Each number is 50 + 15 x the weight over its row's rms, rounded and kept within 0 to 99. Layers, rows and columns count from 0. The size before them is the row's rms in percent of the matrix's.

# q: layer 6 attention query, 192x96, rms 0.12, rows 17-31,49-63,81-95, columns 0-47
# k: layer 6 attention key, 64x96, rms 0.121, rows 17-31, columns 0-47
# v: layer 6 attention value, 64x96, rms 0.108, rows 0, columns 0-47
# o: layer 6 attention output (transposed), 192x96, rms 0.112, rows 0,32,64, columns 0-47
q17 103:43 57 37 50 70 29 57 53 38 44 48 50 42 47 67 67 53 69 20 62 34 43 27 52 93 48 46 49 71 64 42 59 21 56 66 52 56 37 50 42 14 52 29 70 53 64 56 43
q49 110:53 26 58 26 41 48 69 51 69 91 78 43 35 58 64 64 60 40 45 66 45 38 34 53 72 48 61 44 73 31 58 43 29 57 33 39 36 46 37 40 76 35 28 71 64 33 46 64
q81 094:60 61 56 74 55 46 49 51 71 43 50 53 49 32 63 57 37 35 52 64 60 57 41 67 45 16 46 55 56 36 69 55 64 22 50 37 37 66 48 12 45 36 24 60 44 48 30 38
k17 093:45 54 57 56 40 57 56 56 49 19 59 35 66 45 90 27 62 60 24 49 58 76 33 34 52 46 38 44 67 66 57 60 33 26 36 65 65 65 56 51 37 70 48 70 45 73 43 34
q18 104:37 50 40 48 38 40 53 53 63 66 35 50 46 56 55 73 36 45 23 36 42 51 57 86 41 47 51 66 66 21 75 41 30 27 55 65 37 43 42 48 54 79 73 50 56 42 45 35
q50 102:75 40 36 56 45 38 60 56 50 64 63 56 55 40 51 59 32 52 54 35 73 62 69 39 51 21 38 46 51 37 58 34 48 59 50 39 59 59 26 08 34 57 71 82 58 32 39 71
q82 101:54 47 67 67 62 83 39 23 54 40 70 09 20 65 40 64 49 50 42 42 50 30 28 30 26 45 45 55 62 42 65 54 42 44 26 42 53 61 68 57 67 50 40 39 91 49 38 47
k18 101:47 40 41 56 47 32 61 31 56 59 72 74 57 38 48 46 60 40 61 17 53 38 59 31 51 76 63 50 45 34 78 67 26 25 59 45 44 43 41 64 30 68 38 36 48 42 43 43
q19 109:28 39 53 54 26 60 53 58 67 50 29 71 48 28 68 57 71 46 42 43 25 39 53 57 41 59 39 48 45 34 40 34 44 40 59 76 50 49 60 42 50 70 17 46 55 46 33 76
q51 089:75 40 34 52 27 78 56 24 66 62 37 61 58 45 54 52 30 61 73 47 54 53 64 56 66 43 74 56 25 39 43 33 55 30 51 57 61 39 64 45 60 61 40 41 61 30 49 47
q83 102:33 55 64 75 46 35 71 40 40 46 53 61 40 37 48 72 56 70 67 58 80 82 59 68 40 73 72 43 21 42 45 51 39 38 35 51 37 64 75 54 48 39 55 35 56 54 45 38
k19 095:69 54 82 47 18 71 41 52 45 58 21 47 77 38 55 58 25 55 78 34 34 63 45 45 68 58 49 29 32 23 37 13 74 56 34 44 57 58 55 28 50 82 56 21 47 54 44 71
q20 112:50 41 68 55 68 41 76 63 64 64 54 30 45 44 70 49 39 69 31 83 44 55 54 70 75 46 18 48 40 12 77 38 51 56 49 50 48 26 58 43 52 52 61 78 43 44 26 46
q52 100:59 56 29 56 64 49 56 68 61 40 43 28 38 51 51 48 72 33 43 31 37 38 36 42 67 37 16 72 39 37 43 74 73 43 67 45 65 59 64 29 72 29 57 47 21 58 77 34
q84 104:95 43 45 40 69 64 35 40 54 74 51 40 84 79 32 66 42 59 57 56 50 54 49 49 26 37 46 35 47 58 66 40 32 54 58 46 53 28 17 54 32 44 64 66 65 42 48 56
k20 098:58 25 82 45 53 48 43 66 52 42 62 28 48 52 53 52 35 71 46 63 43 30 31 54 45 44 29 43 63 28 72 14 57 44 62 59 37 29 79 49 52 55 50 60 32 57 69 57
q21 117:08 42 55 55 51 53 57 73 58 50 55 52 45 57 94 73 37 59 27 60 51 57 41 58 46 62 51 17 66 52 48 63 61 86 36 27 67 21 64 53 32 42 42 16 34 58 67 39
q53 106:67 59 40 44 61 47 52 43 28 28 52 67 52 57 72 51 55 61 56 70 54 44 91 57 26 55 35 30 64 64 47 69 33 55 43 76 62 52 72 34 33 60 20 56 50 75 32 42
q85 089:28 27 38 74 46 42 58 60 35 53 27 40 28 29 40 38 42 28 55 32 45 51 37 74 46 30 45 58 58 66 29 22 64 84 57 62 24 56 71 80 25 14 42 28 54 50 64 48
k21 105:40 50 46 47 51 55 50 37 91 28 33 55 41 55 77 54 79 64 59 45 33 33 41 63 31 60 50 40 47 46 35 75 45 51 53 66 16 69 42 37 44 35 70 51 51 62 52 39
q22 108:38 41 63 57 18 31 57 51 56 45 56 53 56 55 53 48 51 79 67 61 46 69 34 68 70 47 41 23 36 25 72 33 50 42 62 59 31 39 60 36 58 32 35 61 63 30 49 60
q54 101:55 62 61 31 66 52 41 41 39 42 40 29 45 69 57 41 17 57 45 29 62 68 43 47 81 34 51 62 25 66 23 40 65 58 58 83 75 59 40 32 56 40 40 47 27 46 59 48
q86 102:28 51 40 75 61 40 59 31 43 56 63 60 60 45 52 42 38 42 37 71 22 44 40 61 32 43 49 63 43 57 40 52 57 72 66 52 62 44 44 35 65 30 15 56 55 24 41 56
k22 096:19 55 46 51 47 38 71 63 42 66 84 40 46 45 31 39 47 50 77 49 18 63 44 50 55 31 50 43 57 27 45 61 58 41 36 38 48 68 44 33 41 38 46 32 47 71 62 71
q23 101:57 47 53 47 56 54 40 53 24 57 72 53 45 44 62 63 53 63 28 35 37 77 76 67 37 51 30 55 32 35 38 49 44 56 57 43 81 46 45 45 64 31 60 39 73 48 51 40
q55 102:85 43 33 60 62 22 50 42 42 23 52 40 53 49 23 61 38 56 62 60 35 48 45 22 39 55 34 21 52 62 34 66 32 70 70 47 56 43 53 41 36 71 82 51 61 43 49 56
q87 101:57 61 42 30 29 46 46 47 28 57 62 45 62 53 46 29 63 37 50 51 32 49 58 66 42 10 35 29 42 49 64 46 34 33 35 54 81 48 39 43 45 72 37 75 43 48 53 66
k23 100:48 56 45 74 88 50 46 34 45 44 49 45 44 50 69 60 58 55 29 34 44 88 48 70 33 48 56 47 51 53 57 48 45 44 68 26 55 47 43 36 68 57 37 56 54 34 44 26
q24 096:58 50 64 72 46 39 70 24 80 43 75 78 29 38 50 56 54 41 68 38 67 65 49 56 32 45 31 75 44 60 27 40 77 50 70 50 34 69 63 32 39 48 48 76 83 38 32 78
q56 094:51 52 79 50 26 49 57 36 67 57 38 53 58 59 64 62 55 40 35 42 22 25 70 56 48 52 86 52 68 40 42 59 53 65 62 39 64 72 50 47 60 35 38 48 42 91 35 23
q88 092:45 71 26 52 59 44 37 54 33 30 39 49 45 58 75 33 55 56 49 44 67 54 66 58 60 61 78 39 44 67 52 72 42 45 58 80 22 66 38 40 46 55 58 29 54 42 71 29
k24 092:38 65 73 71 48 51 77 69 33 63 59 56 46 25 73 39 69 42 48 07 70 71 64 52 33 65 58 26 59 65 41 40 60 47 47 60 27 73 57 47 59 49 57 55 80 53 28 64
q25 106:70 68 48 57 29 51 44 31 53 69 37 38 52 74 48 36 55 38 39 40 78 85 77 64 49 46 48 13 23 58 68 57 27 38 50 75 30 54 37 47 51 58 58 31 54 63 48 30
q57 097:61 45 54 56 53 48 34 70 15 67 47 62 28 89 37 45 62 45 57 56 31 41 82 77 28 55 60 43 54 68 33 76 54 18 44 53 44 61 46 50 62 56 41 66 63 55 57 44
q89 090:46 45 81 62 36 48 41 50 34 47 32 57 61 58 37 62 64 59 56 67 25 51 25 23 40 40 41 51 51 51 69 36 40 34 40 29 40 39 46 11 40 45 64 38 40 51 41 30
k25 102:64 52 45 53 23 62 44 64 51 53 55 22 20 79 40 57 42 58 77 39 60 68 74 40 45 23 26 52 61 72 59 55 38 62 55 36 48 82 46 73 49 71 76 25 34 65 70 51
q26 102:55 58 37 46 56 50 42 45 36 63 43 44 82 63 17 49 36 69 10 58 54 31 36 18 34 67 65 35 32 42 49 61 57 48 27 37 77 34 49 38 37 58 66 43 71 46 68 47
q58 090:53 69 42 43 41 39 74 50 34 53 62 41 30 45 68 66 42 42 49 49 46 20 63 58 60 34 25 67 47 46 59 56 22 50 49 65 78 64 50 53 31 48 44 28 62 47 44 64
q90 093:64 60 66 61 48 44 62 29 81 27 43 52 46 29 61 31 42 57 49 56 89 54 64 51 54 73 21 44 65 22 49 41 57 65 49 56 52 50 37 47 59 43 46 75 62 25 53 34
k26 087:46 43 47 63 54 47 26 18 71 62 57 52 59 45 42 36 44 74 30 22 58 66 52 52 65 64 54 49 53 36 56 45 55 46 67 31 52 38 34 42 57 49 77 36 55 40 56 86
q27 101:81 34 70 46 44 70 69 41 29 45 55 40 54 55 32 38 54 59 40 35 57 50 60 46 43 60 57 37 37 51 36 31 66 48 68 44 54 44 55 41 66 11 56 65 50 63 58 80
q59 103:60 34 29 57 27 63 49 45 53 58 75 45 33 39 46 50 50 57 53 46 63 54 80 43 60 40 39 41 68 50 75 18 47 48 55 91 49 65 28 73 71 58 58 58 58 37 28 58
q91 102:30 40 77 64 46 51 77 54 68 58 63 54 27 58 63 66 44 69 17 37 52 00 34 51 62 45 59 62 79 56 33 51 29 54 60 47 33 57 50 40 35 46 40 53 36 39 61 78
k27 091:61 35 65 49 52 76 49 32 63 62 58 47 40 43 13 33 53 54 66 47 39 57 34 56 45 70 49 67 58 32 50 53 54 00 64 56 53 29 34 40 40 03 26 77 42 49 48 45
q28 113:41 59 33 44 69 37 57 64 51 36 30 64 38 45 62 79 66 61 38 54 42 28 56 72 54 38 38 42 43 30 46 41 51 56 67 72 89 41 24 39 82 47 39 62 51 56 49 49
q60 104:44 70 33 71 76 42 54 52 59 58 42 39 42 38 47 77 22 55 32 37 32 44 56 55 67 46 55 45 59 32 62 53 48 44 45 43 62 53 32 28 44 75 72 63 64 30 47 59
q92 094:50 42 29 31 76 50 46 68 58 65 49 49 54 65 50 41 35 47 49 66 37 51 70 33 34 33 36 59 89 30 60 42 44 57 61 49 37 65 21 59 69 66 55 43 65 71 17 52
k28 101:31 43 49 57 49 21 40 68 54 24 43 37 67 29 45 69 36 46 65 46 53 31 47 62 60 62 46 41 59 44 57 37 41 39 56 79 84 31 42 30 74 55 48 50 41 80 39 68
q29 106:52 65 51 75 55 26 58 52 49 44 60 42 31 64 29 52 25 35 40 19 49 85 44 41 41 31 56 53 56 67 51 44 27 82 53 68 51 72 53 34 35 32 54 32 44 28 53 34
q61 085:63 51 57 71 35 68 54 38 40 73 45 55 45 52 46 34 48 42 53 69 55 60 45 55 56 30 42 56 56 61 60 25 35 89 35 44 52 36 25 64 66 79 73 49 33 55 47 36
q93 102:62 47 34 85 20 44 62 51 61 60 42 46 46 60 40 74 61 53 32 43 32 48 71 51 28 44 58 61 19 35 47 49 28 56 52 28 49 60 26 43 33 63 41 42 39 52 57 49
k29 088:68 46 21 53 71 44 43 46 61 46 76 41 62 61 54 57 56 46 36 34 60 52 81 38 33 27 44 55 62 42 64 47 59 88 45 71 28 67 63 38 64 62 43 52 50 31 46 56
q30 111:54 48 42 64 53 53 66 54 34 57 56 57 46 26 62 75 41 68 64 62 54 46 59 47 38 67 89 44 35 50 26 59 63 36 37 71 54 68 61 68 15 37 32 55 28 72 75 57
q62 094:70 58 61 53 57 49 39 37 51 43 14 01 65 21 67 49 62 45 50 43 34 80 54 56 62 57 44 49 26 44 43 54 39 48 43 63 33 72 74 74 46 39 24 58 58 46 34 54
q94 095:81 40 20 44 43 67 64 61 61 53 76 68 45 60 44 73 48 43 40 42 47 90 78 66 36 23 51 46 53 46 68 39 49 60 36 36 29 53 35 48 46 41 41 54 48 70 30 55
k30 100:81 34 25 64 62 48 63 63 64 32 54 82 58 32 69 19 69 64 71 98 47 58 49 34 45 32 40 56 65 43 39 57 51 64 45 28 41 51 54 44 56 53 46 46 17 42 59 44
q31 106:60 49 44 48 61 44 61 46 57 70 79 42 40 49 72 36 36 42 84 54 49 20 45 49 53 71 42 45 65 52 43 43 57 85 49 29 22 40 67 33 64 76 50 65 62 33 48 65
q63 097:75 63 26 58 49 55 65 77 47 43 57 59 42 65 45 62 48 78 41 58 38 67 73 40 47 56 62 58 63 56 53 42 64 73 58 60 70 51 48 79 36 62 40 58 48 54 40 31
q95 105:40 61 34 75 23 54 69 64 58 45 51 25 51 17 52 68 64 48 68 46 13 55 56 27 59 58 34 37 69 41 56 43 58 88 16 31 64 59 57 49 57 47 56 68 64 49 36 52
k31 107:59 50 28 57 54 74 41 43 18 48 85 48 65 29 46 40 30 49 76 42 37 28 39 51 57 42 64 32 54 39 32 40 64 30 36 55 51 23 53 67 62 55 52 71 59 49 71 54
v0 088:56 38 64 56 35 43 32 52 56 65 41 21 24 59 35 64 50 54 35 26 41 48 50 37 33 78 39 46 49 46 24 28 56 57 65 49 17 67 27 53 40 08 61 51 24 62 63 61
o0 096:35 63 29 27 53 69 58 66 48 43 36 29 70 65 62 26 52 57 55 96 76 25 32 36 41 45 66 52 45 36 44 47 56 55 31 55 71 37 50 39 89 64 51 52 43 44 43 68
o32 097:62 08 54 43 49 41 50 66 73 75 68 53 47 73 44 72 62 47 60 35 49 32 53 56 63 51 47 39 50 59 54 68 41 47 68 30 39 71 43 63 40 23 69 71 31 61 75 39
o64 101:54 83 43 81 53 25 66 51 50 55 59 33 30 47 53 35 35 57 34 27 47 63 48 57 43 42 80 73 43 62 57 37 60 58 56 36 42 63 66 67 35 47 35 40 75 20 38 51